Part of a small language model's weights: 15 layers.
Each number is 128 + 24 x the weight over its row's rms, rounded and kept within 0 to 255. Layers, rows and columns count from 0. Numbers have three digits each. The size before them is the row's rms in percent of the matrix's.

# layer 6 MLP down (transposed), 2560x320, rms 0.135, rows 2348-2391, columns 160-319
105:141052141123097144066130111090116106155124141125134131127115108101115127109141139124106123120092125103147141128124117111114146125057079140153121120142127144153133125132141056090086099151110136125176147130107144135115139115160116137120144146149110125139101143129161130116135104108091085131143165116143121124137173150115116149137110148134148136157177094121092134202138144129148166125092090111131137120080125131143080110147125138102143122130121148128132097133115118126095119120110133
079:138118170115099117125106106134074134090135146139102119107146157161134153126099129137120108112114146139124165140099151144089111115155123111134197144144125140150145165114193090166130123099074124116132127142108157148105125147123085147096094151168099138131140124129140080130136103131152139105198135145113144114111113175083128069150110160087146139119134108128108147172102130154132122104097138134088092139109141111102125112132127107087185103108125150153084116184129165134124097128134130
091:169138159133117105110169131105121129155135160171104165140127191137138123146159139186102174113125132064121090130160135124128080113104127114153168116133134107121117123123139140119107163146106147136158106145115134171115115112070116119126144161150080096153138089140136147158088130139113171135151125116115112134132145162108123139110121123141134160197099112123140111151163174133103101125134129102103159128139109143117083121115106149177109131147131120120139140142186182110137083160155116
094:129116149163141098129133104111108136110048110115101129125093135114170146109168156117171146099126087156113100172151133113101143125117142141143133124133114134152164132100153124069147115122120130160148120143108176088128098092100114094108173142167117145104101157151148117130141108159122138147125159076129136082109141165100112107124166130147165084131132122115116125115120098124117136133153114076105123113130154119139110147127141172124132142141126166134099106154103134158124122108050148
115:124127143104140124116109144106129140131141130131124041131110129100085078143123173137171148148130119112101162138107086095114143107161106076162184144112137118148113098122162098125109127149160108127114155108136128136133128142120127120165155150102137083127148114117137127170133117114112135116157123084128099105089106138138098130151099111130120164123116107148130134105107136125080144122156136125134134102080168091138106143134110139160110117125133078126138110062118105134156112172165123
112:130120134127109132086146097147107154123120118112106139126093113126108084089153168106134156146117120127130115172091167083097115174107111139160128150152108087105156125121125113137131106124115115129130135076165126169127151133099131129145144110144151133123141108106165055119121124114116074123199139118146137097095149129108110136132129177105116147153103093165101164120120126136117164126124157109157156112126128138116167127189160137140129133138165162132115104118128129184158112097153148
107:140196135084139126153117074090103154134137145133142127163158126141156128096117147160109110147093143134127102109123089124116141148121137129134168137158130112127117112145129124125100132188136135134133151112135179154057157125101126123150118148142096089096123129123114101108165163156110147139118115135128093151136123139142142142122155117146163140133105122120125152145087146150128128125132162151153151162163172150116150110129058160106103103112086130105113132120127174139156158144155100
084:151124144143096112105147144147150130122173129129096111141120162097147137103152096139171084147146118123161165120120115150096098128115128107124108169135148141113061124103097099117125156116139124117140130147162120112150105122124129143112172129107082103134090137081109122136113127105110094145166111157139139136140124105149133129138152126112186132091107156091119163156136111123114102146130142151134144137114129090145134174116142084143141157111099180139098118090130088077140104170146132
103:156104147148167074133127168123141088153108176109109142148118104120126135125138153108143080141114154117150138092141082127101136151131117128138109121108148078099121140147119153155161110105147172121114120174157166104119120173140134148145136126123104129114132161136150095099113149143150068152098144162104141088137155122166137136058117124163143087124117124148097114084163139152128124095132116162103156108133147126183129185120125146095101146101149093148147122154160079108155104119150141
091:141107132138138133148133127115158137166106130101132123074140123083179152134163103161145139124134164098129147166119127121157130128126176114128092143108125114166127158155148148153162126096118098147114154123142125102120178110163111106128144114133123119155126090142127143118154133161162127157119131106090091127118071113098159148139152127133110110090130120107138114176133131121082143153155156140164143154118160155156151163139132108107082059154126098154113144116093078156169138162136140
097:119146127126133138134151133108093070123136134157126151150110130087139135122129136156140138139141119150069122152113087145136148108121171120094103150137156130155186154118151161131119129087161124152168112136142105133119173114059129127127142113122119218120132171154122140102147144117097135132122108118155182117130142152134135144126117155123105100143172143140115150122108144140136170072125138134137147099125143116095111146131099148145120109130147129146165176198130137143122118093123134
089:150105123121102129116120126121100143109125158190158177188095110166126101119129112147118133124126169127112101123133152084130108116127169110156192141141141122113153160127132130150131151126135148132113115167136142157122111088135091132107136148133093117156102142128176131100134117146140114100123130143102115133153139111125145077141140147108122117143140089143116127149094111150149149114131136151085111112085135111086125131170079114045143137162144131162102092146114117141156097140144156
092:154116100145109097118146160119105101113147106123126128120140133101125157136096178136166097121134152122112142122131097160113137126146131127153151110127109093075116121114135143113118105132081153114108124157171159177138129072122121155104071154184121170112131157091145134117116101119129112100111143159143139107156164181114106130105124109085068129140104118158118129111145146147135149150103117096144115115142145136146141163147164178082109119133143160138158089128193119119167115149131131
098:153134164119125141139120113122121145100088178141116116127168141120136154073123149155131134136152150143123142106131153125157124086142145113159153147118126125096121149097130139158095063112146141102100135134146171132134120134096110129113148156113138139151140106141126143122099122141139102137139124111164160103140147133127146114117091175101136052125163140111099103156150121131115109102154200118144112124112159135158145104141151173125174157145108130094118084146097113145133118084140159
097:120095156122143113098123093137080118149141094097104108149135102151100124149098144111051123127165110102113083089126126117143126110119134155167146144154164145135142136129074143121129167121135098156131121138123134140145144114133082136146192147093137125103134167111128127084131129135105110104122105141129132147138103187122105113128089135148101150116115105071154139167131145100090120180107099111116098096122103148117128131141110106132156117132112125082143128133138111148161143128132168
100:098149122119127109117103132149116117110163123125157146109118117116115181131111117141107105130103122146139126084134121142155108132150150145126170137134059104121122119178107104159120139127125108137122112116134189151141188121075127130142102176116122116106117146144137122152147109133082134106133117126144129130119106061162104149121158152127111158101128094116094160110092157108102137101159101094128161097064114139118141125162158138132146140109103164140111127190119151138166103091121111
113:114126119161086125100128167110144148155103135116097062128122157133103161135112147166157098104115120115119112172158113123145118154198097087142115117105163089119183136132128111145152117111120077084126149145141094101141132144107150147067161155130145145124111135095147123103126121120131131143105127171127106169163134172118140102115136119149154108121132100077136119165121151141152128128152123132125124129112167127139108131128146159131125091123169159175095125137123133145173140121059151
104:067131109131111187146119120103150109155119175140118058136110129123161170141111165141113125126088148164124157144119104137119149157097136118115112134147113121136141099142123143094122125160091072113102125161100094130126181112119144097113129150177099116141077127148120123110129127112124126114152125125124107143135098169111126138111144093075136148149152144100112104119138144125171149111088163147103129108115119122146157115145143087125139097137122144142116100101130104131147156126130115
100:116113112145162171170130151106121132129146123144119169155159150115153135125147088166156105101112135126100101093116106090137142163164089139133120130125130108087104117116085121126136127123140091094120110116127088125157163095144128109104137134130135147134177118150154123151136142133122130138150086156119158097114129184141166125129165141117117095136152134133133125109104110127083125111147135112134147124134103119086148130075126134133148150101155115125130103143145116155138146132123180
105:095132173112091139147158091121136171091157143181158095114148118133096145111162121106128138106096122132128105127096123138112171116127099102099113129141067102112148123125124120111120136137133114128082152108122111112155147144164162136131080136140158133086135126095112153135111118121120139142110155107121130108084176134158129139156084113111089124098126147133120110157128153155098110107135135155173112083171116130128133103107108071102141148123140136134097121126129152115142150107139151
104:126135127136142119114152112116131149175141130126150078141147154091135123152124090128119141105168104160108140154137140147150098149085110105136142135131127139099092098128137144120080140111089109083119119108159104132183125110115082155109151121143128113093126119106115108147127109145118148116104130185137122132138166135118099098123110129087114102152117138138082110137091123139086086118149085116127155132141151064111128114124138124105116093145124117180156132135138145137140144097137120
113:116111155103137121123121122139110181127165108102151072129137111134158177106139090130116121137116125136126134117115129125151115124148149160142159093186141130156157112149163111090158121129121123146110118115136138174128121146112102106151113106137103138128114131140126126111104113124128126189130111137107113140123100096096117148124154160134115117087131108072122144088168176179130075207137112103110112135120140150117113121155152129113148119129154137136102160166109137125125139152128143
097:121121112155124111129152113120095160146137110148145136184084149141119124107103121133116143117147111139125148128107128115137105115144102140180164116124094120143114144113148083099162112072156085150126103105130131172128109087119194118120122137120135157091127162101120127071147126135099154130139121133097089124113161121130108121170106145152105175132072109130132103091123091158102127123123177101150130106088147121077134141121122149144115133151105122157120115158151148128125122139088151
088:139143141135135121172074153113151142139117130159134119169110119140148133136152104159110128181095072138097122123107115138124077097141153138140086140118104132097117116128134121080129129140118140102115119152137144127088112104110137082142133167097138092099134111158151137122156107154166100118217089161121144109097123144107099089176131129120152119110168106144164092129147133112068107136124111124120106112134163137110083086148115136078126113137106158108135110155128141154147156115174113
106:056140120179092139095117117126164153136086086157130150147078109161094089124152131122107136160157155122138147141131103151131118128111123141142120134117138124104159164129106117141102120131152138158125136126069124135146153141146104129117099133090127134167143135120141106093069112130140134105114139118150117151152096117123103120110140137153124124092139166137141145087123107136097112138133111119120160168123194091127136178110115102110161142115079140182149160151128122132140151168143129
095:137100086140129140122184095115137144139128120083149165138146120170154102132119110146151133135160136150083150110092108139142142160152167130124109141123128112107186143080106146123102159148157159167118137162143127126151112120175161140168139134108178161157116119128095157151115113096151136141146091114087135107074125116153118110130151150147129119151097123071129136144152131124127124107118160153121105135131101137115128159111133166116143121186128112123104134105130159106096143117129110
111:111128124115094162138118153132100133129175128099120133131159138129176140169145144131148135166127113124101130117120161146110127101106117108148119179127145131133111125129172116131121149142130153100086081146125132099151152162092101135117119142127100136126135076118098153151079110124139185104129149157131088123134155133117103083147141107124106120128159146091130092164066143148156146117147134120152084120149115166113093089196178117132110134109130153120121106091123166142121102128161124
113:140113098126113100137129100115138099135132110120138121114128104146151106085141111147106116087146131096129109138159162119156126182083068119127138128137088143163140115168143102174130137116155111143144140105131107154075099086130145176108113173173113132157154144127152054150139125121104159125127139109130137138117123175130133140137146106190103113162114145155125144115113134112126096111124134106118170099124132128109105140166083125115116134112113144162133122139127122152078104114119091
092:100172144100106111132122117045130118132145194155092126098125138106166118162126122148131121159110147084148118130116136112080131111138114133133125090088119129130132167136168122178111135134153135105122133127172114083124178122138089145091129163129144167120114146097163105137143106118140113164131142118107157167114107129113147141158093164140117094137137094156135167115147129113097163119104136151131122118108143076148100146130126128091129075142139124140116096135140129158118134169161128
097:129112176166149084183188116147124095120106137164107152093142118116158148131141116100130141117076101132127130119093106123149116151137139082152151110120152112134109152172048128145154130116081133140141128111138137102125129090120133126178138130175101094087144107158115133160140156114102142087146109122136136155117172148110119132133121131074132118108113155142112135116135114180129111160116119098131141132138106092095212109117093105115140130125120166126129144116131113140108135113110182
114:186135121141087103145133102151164163112172173131143097141133092138110139108093094128090110150082082138102134145156161120149151163080107134127074128115139157154121164149162093138106097128124102148138125104155164108123154086138136118112158094115150116157099119095104133149136097141119137145107119084105138118150144130093132138145134115112142119104122124122154155132137126157139127134124101119102126066149112156073112133083149113104139127166092116154126148093127138149110114162089123
095:104098118133118124142105107133156105112127147119170133090158102129098119098101141160194136108144105101142101175062127134108132119094099148156130177114125100119132130134202079121158083123139074124147126110145136129127160127131072144123125130145122162113129148124136132102134115114155155160138120132117114094074151158128146083146142132158166123139187131128084161107086128131125129120108186120110119153141173088129131097135122147117103138150181127182124141108143111111105111156124120
097:148117137138094145163085086104126108091124130098159097140123142136151135127125121123172131120063127155151123149118107120149139120085150116109099084134119095100143103149173141122159119101165152126095140109117167168135134100117144132157162134161132126095102154129131147133129139120119136101130103112119137082128104124181167133127127103142161140089093155136132101152114121124145157134140095198122095125160097125124141126130161124100127155142134115114149147150102123124143136162118132
092:102191163135182094092124142144117151141083162106117103166119153145135081116150108164111139111152153100093146138082097106178101102093148118120130122114140093107106120137128186121104135118184163101094163122150083107154130117206106095155103157121155098146094125127107164095137091133128166137170105120060149096125098114093128139141106146124129099110126172106127156115117141129107122127143130121141155147109074149081103154113129135096107099153138154105119125137157144134147109095107126
106:122135068173131133130154134108101139135086145137096121137158187158104143138158156123122124178134141134051123115103120097101170130100088137133100117113119138095121137122092080154133146120124143131113088113117114168173117116126141096086105162107116112104187155108115177114137123103086092068111118149120105144089112118104126099137105117134113128093157189105099142112118104080110097093109127109150136125126118108133107174165109119126168125133101167165140116148124153162083161164095121
091:166164184128123110092124163104115107099134121119117133138129146124095068122110107157105166154106184139150106127156150087132162116112136115157128092137126128079158097123117115170131151128129179107145117119144123118116113126139116101106152162124110190121119126161121090135121132141156123133142127118128091096113127127105102135158121107127120097138137120155088138121174090114136131113099145120093136112123119089123147146092118106066147156163125148148129062124088096132147087071147209
095:132106136113206142094110143151180121151147139157125160102113119110136083169101153131127118124159121134124106112100162113130148136116140127114092141142150142189113105133113152140144105178148125138135150072120158141124130142096139144158139120146160117132139135114118110143146127183135170118132128125135146137089090152094137153160132129136130110118185125102110110191099148150146100124168125136141124136126135106100134157162131157144167142093147133162138117151143129126125112114125133
106:142125122133117111099133063173115091143090118137107135098102130157162124137121150157142139136121170123110131167127134164094075119161202121095150120162123129134139084162134138146084127162111138116135120145107099146086173114091106095111117143111104128120089107138143134104136135129107146138128122124143120125152095131109123106117123156101123122150171130117122120131101126128136140143130163156117124137112120083141125142122104124118118136137108132168100104111161178110124169121105094
092:136126118158147135098117111115105129149134133161174144130139167127107145148127106138175136122104165143142126157107093123144142107159105118116149126154152054133154183146182113125099102142153119131079107101169136131133129154150154100144116153123113126111121159117113136131110156152137107114140125124137140158088117115122141138118134122126148124071137154124089102124142146140132115095121133206138140138150149111155154142128094116131157152140124128143131090132127152125123137130113150
092:115099109114114108107158106119113170126129072124101135126099155155158133112128151145136107124087169112098123131149159124124108101148149145073158126121090118109138129150124126150167147145142125118124122153127111198124112072114109077125150120104117140151083150114135112106100157154165124097157139117158097142135144110118137085127117119150137144070137094117171134175131117183109136133126150141167099137119121126077083127110096128127124102101130151133082088157110133121156112152141147
104:139103119141138141119122126150133125087156149146132113155153103163119151183105099146113139121112154140145105142130118115114133127135137146123142152138134166128121117140113138107150088102148146129135097108166096101143110112144130118127133170093156101081148106095093139106146136155092121119161154156093104151110153112148140132124069151133179159173118161138129124146120115136127082168142146142198095136109115160150115145140123095174106164173160128091174088130143102106130131078095112
111:154123118127108085128087146120129088125092097150138159155138135117104104119128126127117139117108086142095126135149094123115139127121130116128162122129088155090138125133152119122146118120164113153117117133153121159100127126185140107171105096129126126132128108139082119139125111114088149143117155123143059100112157079126116129143160117131144126113147099120120129132092133141129133130176130124139125140149116150104137120132155118171103181130086148121167119120154132143121156156126136
101:093160118121131134150120105136165125076119141149145098112129151116106108106115119132159149144099113122152151100139088142102156155148126176140110110132105144108139124116138197122192094115121145128148102124138165121093173087099119179117112157105153148140123122092148122145143118106164126116134118099122132079140122155153151160095136114144133107137129112121164121119136079117160077120146128128138121122145159134123104153088110138110164192136122111129119156139108143115140114105107151
091:125128127131110129128121104117105177121142126089125169114100120162136162114126183124103119140092120108181125128098181139144111082145103118076133087127130077116163154133092163104124112117184110149129171126148144087117141094140122151141162113139168137145130113112088123152139175083156096168142115145146140178178148165110140164118142159164165158091190118105142148129108132135142100140123118189071125101141105075113130147133106159156135092148171117111111140171116119131116152151099121
# layer 6 MLP up, 2560x320, rms 0.156, rows 2349-2392, columns 160-319
084:129141079125070116096136155084114128132127091133137106171124107065129114112150153147140134121120126157127089159160080135140124128104170148119086119140137138102104117148093212124123137149159115130121130123125124120158131111119137132167142133115143075154084129127101150123115123129102138115120114078158122119102138067127147169135138086150114117104127135116111123107138142137114142135130129112176169077159151170145137102109118149159070116148114145123172132086134100115132132087136123
100:057107092170147156130082139136122140154161142118130099100141157145094095117149136131186145090139093144165171124134105142145144155141096106131119121110129133120123143129166096149175078130098074123127145128120168124129153114114152168159129115141140103131137129130119113096142138091151144126107116135133105080154137170101160155120152164142138102151111101107148121117125127142123117097165157127130112154131128179094137160154144103113141122114118169133110109103112100149105167133120154
097:102133115105100121154113170104129152151128133121147087176147125082096119125083136134162070129131157132108136129157122114127122132086113098126154118091086133158154142137125124132147126119105136119132116118099112093134129114140104072148138113132145136121101137121119132144104101073085145123184176111145138137158152160149109118086156135147095085093104149139093126136130137098140142156105160144144133109125115151117096086122134122122170151134166184118170157133118150137143151133120104
111:108107133135141128101122161102113032138082124109123145135114159111091087145138138114139130134122135155125133138127132113148125110131099149116141141105146154152146116102144109141114164159162123166144111119161165128106094180137120129168119086119107118131129102115118151115116106100115134141105106060119104108146169151147151132134117116113163105129134143117088093173121088127120105108157158154125101078147168157144152173126094130121066088154124086140148139087148176126145125138083123
105:174162123141132112089117107143077122157141133123128119155092100099118115133154119125104168134107127154185104102136155078103126191138107109144136128118151089108112089114100123116121121134109118106103147085119122133113098107109151166141142106080118117114098117066091146170116135157118123101161094161126092142145132162140117146171110162078088128106138144139095161120162136119124132112162102114107171082165126104099096107117115117128111132119146168137163118116114148135127127109133134
104:124135131154151140159156128131127106166102121116112141107145135077131168175100128118114131124141125119125107140145117125162109127139143117148119189141143092118080172073070128149122142131135133131149095110132096153135093143126111194165139119124106133108148121170101095117147144158139127150048125118115110101119126115081162129152123117143140138137124120123130120100136099149125092167115124119099103146166139132133157119130163147101114125185125139139131096114108161100138100126133113
094:154132077110112136142132141104139118140083116138152187142137148138162102104133137132101129099155106132144140147159130110151103133149093111141105110125136129149124130117180131137118145146118145110136152174141135104157158120137186166137092117086157117116086129153122131177114098124145154124106104070155151144085122123122140080106139127125138107146137171139161090136145171165122139117170090116129129088116149109149162068162112138140104144124208136116102128146069162125103121139121110
103:108123120154132143102100139118123125136088116139120108126166095125163137103102083124130135139149115115141167109167139118149151113136102058190156122113106114128144127114179106107112131135144119136120119139138142119136141138114131106132136114132105144118163130060127134076128122132118117137155110116187150161167161101141133150071096140137108132133131112109097135083182093150106108090144136140143142074132127111125123106138183159114141150155113113173192115170136112113126148120136100
086:128134108106133122144163155125112096106110159146135145171101125114143118129138137131124123089145131088142143119178166135109149090111131109104127126139116114144097183116152130166122141130156091101146155119094126099110153082151131181196115168119122088123135143122148139135118093116141125121135150127149131144128117078142112160096103132128124136116158117144162114178141119131104153133116103141115110144137153109131123139166142123135125113148158130084163139157117134138147128128131080
096:183122118116109184132142073140165129117094097102136121155110096119143146119154081075123124132133090159160118121099102128144111155127113113121165099142136157095099119155109110107172140136100124096123083189136110113074144117157106135137115150124108171105109110136097114133102129106130094099178125104166125124157091117143116129095136168109092069106125104127153183101106127049105100143135117107102141140143073149135158114101154093128137142094145135137098159116110130099121084127091090
100:103150110094129102137090133084129099114130144092104113126154165132102190096189139126159120115109115093139143153146110124145125092149151169115102135129115130079105123127097149131146098122152093092122117132115120159133176155137118164131132128125114133155138102122091135140110144142134142126138131130141148145101096116117108144135111110158186164117106147096174144120128122118097070128114124091188137153098131121123121120120174160143092119169088132124173167131168175099128149110149130
102:170126099159128164117133097125124143111150116131146128132134119154170156159137118136088138152142122124075094134122172116117144118121122074153139157083144125137139100106146085159138160095105162127115105125113138100116079118134096109162158142142097162078123101107119159157135126115140092143087161114117088142128114147140152154104096133109148099129110105115122157116103139093135137132117135088164113134128109085086098119122148133163142145111158118187151153125128129076114103130119129
101:130130151133129160098127141137083075138164116102114121102127149120159135122093117092152129169145150165179151132121128102175132128159108106135077127141150134139146097167128126083149126124124133129150122160120125117101122101108119109133097114127156136130136119100128133132115126162134111145076160171124145106144152109167139105132117102102144131146127139137183067098119104112114160081159132147139120138131108125116090134198092120139157107111149137117123118155103122116133127094127109
102:085093119179180140104154137123109130123111111111148142129171170150112094166121126067145141128134125105141100111123108118130139172138166102108133121114116119191135127101102094161133137105123157129158127115142141121146102101160103164148160172093160101136119135124119146119128104132079159121120137180137116107112139109154152122158098101106106141126118124122138171077134090132100161151097091122085119115149136128186137099105155121141098108130152113115107087123184117070124131119111092
098:128156102142123112144157082149169117101098099123051119131102078171153149142127140154141108080125126125088133103143133109107152113102121106157124132152123153142196112075114152128166099112129158145149142133114127138143157107138144058139132121155165135108138128053153141107174148144132113145112149114161147136128137211148114140141092128141132130173125132095104141138089110134178124157098145137116110144157101131127092123141113146138107136140124133117157121078127084143068165112128142
104:098140180091134139131103110137139189117117116170109140135141104111126157151104136120099121138111098106129120109118113086088102083153137119160145087150070190147108122161111168150133147150122112129123144072163131124102123189112134146107143128133182102172149093127135141082153137102125126138156153141099153158131150124152099140160102086104088115083127148120110119114099152082109164154155127147145133133162075122133141111136154136130118118100130112129147104117122118136146119094165125
103:106164126138136113135134115099140123128130109142124129140155129130132175127120166111152133138135171116132124114163100168163144155171167115135161101119131135148100100122113133130172063142170137113086082135101084114140157151140065161134132101136130122123146138152174120130163115098097166110107112122122126146111144061156134114118118148114107127141158148130131110134134114086106099138118150137155089137094117131119129151136151125080117127128074115161175141144203157085117078139093114
100:124144108130131141100110133128160092147108132137135143116157150119147140173153126115159120108150121095107165103123148143183109141130134096105143132156130128094102129095083125148152152132157165142139159195128128122121118118124135126169132155131150148158121126189121086138141157124109136134132113138124092118147107188120122128091158156112148084080098134143163141122115112121169154127148145146111047095129137099149149127155147127170130089101119136094131124154098144143179120097118171
104:137113169097130119143145128166129154175158123119105146146121157150146200087117124101087134181161094143156078122156146131099140098099122144109126117120156116118151152152115134118113135138126125099086145156131098108120130135156073130093134119118134126138126118137114157125178058179165169149117122099105122133108138156127148161165121154134152102134138209109071094113122149118146139122165102150109107135142086116151156132122064123172137149126128077106078121142130112154115103106128112
100:137116093146171095139143137154123114120127107129145114125164126113103145123115112114111127166131107157143147142149129092131091108128114174127079122143124124133117105149119131114087077114144151136128077146166107155148117121151121105111161127141120122123130134107136144157109120076112140103146145165163101104086151139114118108120108115126128138124163133167127154122135187158149136076171109165136160124159062141094122152149141127111116164148168106165148136154091135126164141104128116
107:092132121135101143118154099123189146162118107120132092061087116123154109152156118107122157133135139134090136122138135158131155089145150132152108097135164111121147127117121113122168157116140139128117142167110101153090134113134088117126121126180090114132131167151085157149106116189153143144139127141124117092142111165089104087099120088190141110139124112137158135115158106159127157139144102136122129095162133137116119185173115157177124165109140100085139124136110143093100134145154150
103:134126150153119117140079159146097128126135093104135172108139099135139103149099089085122107132167110123136114129114141105116126145148161115162144182147148110157100106116158154096135117098137141123129117143093152163119111159147163140124158153139133105192148111043125153122123149121090141145103115165127146144081095113133104140164128110116109116138091124128093146163138105139107171140128138118130123119132125109119155154096106150116112123151112114127158127109129107166157183152125126
093:107138203144153202160157120111122125121154129170102112153165114154154164078141174134181146118164103125103118134094152123153120097091129152129133143150139120147116114118166147152139113149093134142111134132160116138144158093141121099125129121153126131103094118107114124153127153111131133117140112095114115127145147162166130092162128178145111111082125150129111115105102094126161152130132161130129132116145117144123146086135102147120154135119143111093118150139124173137137107135118094
105:126172102099165129106147125132128174139152108102125189123109121106104129113144163148145091157174119108168159134147139136157127150124134179152145140110122124110137129138159132143115122148154144114131127089126110148156090091134159119128118118093142129172126134146125122102138146109152107146097129093136100070134102145134128106113115150119118139064154117123149149118130103108162140112126120155151149137189086131151152141095129128083146187106165126108148099141075149125079091141116124
097:120128149149105156098110135121186137095146129125145129123141099134119097145133133135163081125152119139137143108092176123144127164144141129103152132138156089154154130103124119123134141140080085141143158116170080144145162145121105120137113107151141161147148135111121115128122152119103155094100154090138134110129114113134190100103159136136102125132169160084158171156107126152130135098147128092110109085111109092106170131119163124133119114120163121130151135133143147127108103133134128
100:114149102076094094134125141180116124141109136120117144072153115142136130101109113177145167163109109126129099124156128168147121131101124145140099156132165115113109152167119172136109127117119146153127133118117141133143092107122092119143116118115097139073096128129106139116096097113125115150108142129130150106131083162120107141153136142141135121153125136127134106140113110166149104119142147143083133112131115138118137105134161211125131142137109149074155142132114122169134128137185131
102:140153137136127120116130137102149149119154116148093123117136110136112147080132143151106149117157130107125119148152097116125112119124081143140103145107120107158125119111056119126129092160138127137140111130137093196114090137151148130149129106146138129148148143145123170116133118066130138144117158118126185087116125132138117128111123100094157099055151144118154144140128140171113154103114130097162125117110149132105108133132155131146096117135133099136090098114128135092087139101156118
080:135117138145133145134142117156146077134123090095157098160122128156146157095110122103104130087120110160103131109089150154163145127125096112109123153131100121136133111147133070096155130129136147142154154142119111153138096134127154151148149074087099129104116123139104128128135161139110130057127151145143095127141095148176124130145151103108150110112103131125146156135100119120130084143175110079147127110149123140101177111187088106135154172135106135154126138126081104110123114124138141
098:140150134131180114124131115137140122160094119142114137127159116124123088122112084126123124119137129164123102079099133157172129176193112137143142160132119079151145125159121143124163130132121109156110146096107161128108131138116110098109177130140105094104125151144129166115095137150106101133091125172112082131122177132100126175155168092095096104141127150092125119122105183147127110134151106158131139122125135184140166112104073130145134121167107125155119179102131100130102154148094131
105:100107111145115072122097100088102153174157102121112132125132125123133151111105144140152132079143100121152135077109162136093152181084109117114120088138172142137146129174141165129156078094118123143129109076140151124143141150101158135132094141122147111089144132080104118116158169092110144119126106116142092124144150121120142094129087130133141122082143115100123126106138164151131148170127108163130157136156138152103148128146134067100080122101125096080141136084137160104064115114115077
088:134169133075157148150134141136130112149134112119148103120076134110163184149154120097076125102124158151105133100164124133146130152130122150105105115136156123126125166136107141105114107151118158144083129140089120135105110117128175103134117142108133107155100101150150126166074157103142115110137149099145120135132077153107109179118119104111070151140117177107167139174156121121092148139152106139129170069119116147115091150130153161166126089096088111091091117119161133155131140135115162
108:148142150148135177111147169119117054098151153123098127111099181109111162118093112173166166102090111157114109142110162155162090153149119133115099111141106109135134150142135147128141149138146118124118158103143149124180098123068116127137139139124154145121126127168148106155130142141100131144136131166109123111172078152139138144138153099141082159100121090154128127123116133125149148127124143122147129084132106138136140153094119130162128159162145101118153112121095131107170134147103114
098:093099069117130148071115134109135143141117098123134112117123140091131130161135106148104137089087156148139145117124140113112086127123139136137140088095147104169189154105119103124101114125108116111122112120143071124110144123095114149109138131126103114171136124135151118117111126148111127157123137144137122145116136179117111112118174136135152135134107127108148107118110102122128138159151121174170136115102152104156156115137138113146158129154112093128117129145055101117124121129156129
107:118150119135146133116117143122129076150127104143120154143148132115122137133118089142139132163137122091095149127109162144096112094154124115122140129143110098145131124105071071110143156103125143174125120133096088171159115123154133129101132127174120140115109124124108131090104122116101160121111130099163133114149173124140133126128154146153106171118176186112098127105113100120140107132122137113101134113074078148139152140124102131154120130129161127163134109137122161099131172083133124
094:153120171146134131106128117155138103169154141131092111113164150154144167099091136105128112176131078143068108109187124150119106095108111131108126165144134173140141135118136107106131118129168128132139167110115134145109137126133118173141118141163080135122129078122096144123108128135100141100152126122129121091181154097150197135135100118161134123126134188080113115111103113168142122137132129129156133145160129094097134072131124179168122104111079143169106125108134159106104130147167144
093:097105114132122106136148139112138115098105141146110120111110098065123131141098140138145131146168120117145110139132088081115161173110132088100150147106113120132102077093115130120108111151098115114131096092140109128122123132121129117155116166115126095133163123064159168107121103147115142129143124134128146152187103162101111165142121145152119149137132109099141112136145150118088123153090140124108085149178167069116154157168167126099094139114130162122155133160157103120141154129164140
106:108129155138139088173130131117151122173161107128133135107131119135126095162113149146120128087122138109168145137111162119140166116104120100116083109120171132111132160128138097146139133115178135145103140145110136103169165136130101122116125095139099144095141134157113109145110163112124145126113112136091100161137099151167099112171158106115123100140110113160136126162113093083100111179170132156107114126101159118116143147148124121135123138120136097144133135157113165120109110164158113
101:149140153138107101134122190173123113123132159117078117120112127135158170144136124165099147138119101114101105142130098150124145148138138103136095128108166101103139078140115154139181095140125106142100120150100125090115114170112124148132171161143145126093133145137103157120152177121128099140107116134124108136117117151117135153153149123097136110124131120164131147111087081135141136152136115125138174135168144132126091129173097162162095126117137107131140110114133122141183128136096162
111:096141109121143098138099133088127152128098157130131086116113078108110142150134095136104127132115070138123160130097086127115194118093128144104129120131072162117098140092171118170156119165115152125141120104167129126125124161134130130152167111145151105105163151116082128144134135034131107098132122123170143125133093153123161147123118154129136092107120139137114101166128130140114157146134173101119113157106122088123173138133153096149160143143121106121121152131122116149113104160127140
102:120122156092156121114100137122158162176113121112149135141097073116113134148145138161135090108129144118073115117107158152164147138157157151142090101196161130109122132136127165127164159124120173136141124187105115114128109112107127142178112112120143116140124106114159160152125110151115139137124133097083132113159104126133134134146151129139115154138150134072120100095192154118111136080088099106133113079153149147123152154119149119164156122145156118176169166119143112121109120164122106
107:137120142080126086134132117103104127109140102134139113125159151154131123151130163117128148183152163110135092115155133149127164175124163124132151120097170121117174149077138175105135129145109116076139129119093123121103126117180157100159075149118101142134155132084076079108135122126138137186144144112104129133085135132127116124142098197114137106158133153122119119154132128177151097078154147131121102129151145092149122101114145131115136133148098151154126159117126089126088152148114132
107:062119133140075129107180111096125149098110103115175130122139146149154095148169175115157154141179106074128109122118178116072124147106100122101113161092128168099125094139117157112142157088103121150121144169125139148131165147138131110139167125170093141140143140149117153125104155086128146137117128127092143131148158124110125102127119140138139099083130148145097150103094142110114162123166121099138103143158117153156133108145119133142114143130125112101118105129120116160118129144069149
096:091121134118116128147154145126137106111149093148097096114133112137116130104120115113147165100182136101159115140152128138163149109099108149143138138162163099142131046133112065144107145191133105142139130089126114103155127147088102123126152116099146139142155156144141121103097129154139105067145116087154117165146113111103111131114098114165160143133152121131117103141110149094157156127115107125150156086127123140156143129136155118126146092112130153111113139138132120151151111128113116
109:151129161105102160137136140126151141130149141174093114095073123123155100128157077117111094100148117133122139122110114110183093141129136127184154133156142116164137109096127113129132147109100089193149117125165132102137098119119077133163121111126114100117110138122113127112118132147144129095133120124126136170111104089135124104118115118114167125106134106107120111117119128130115158102157172130083128132107138126157176169151088095172155106153125129131110125106136119128107138130133153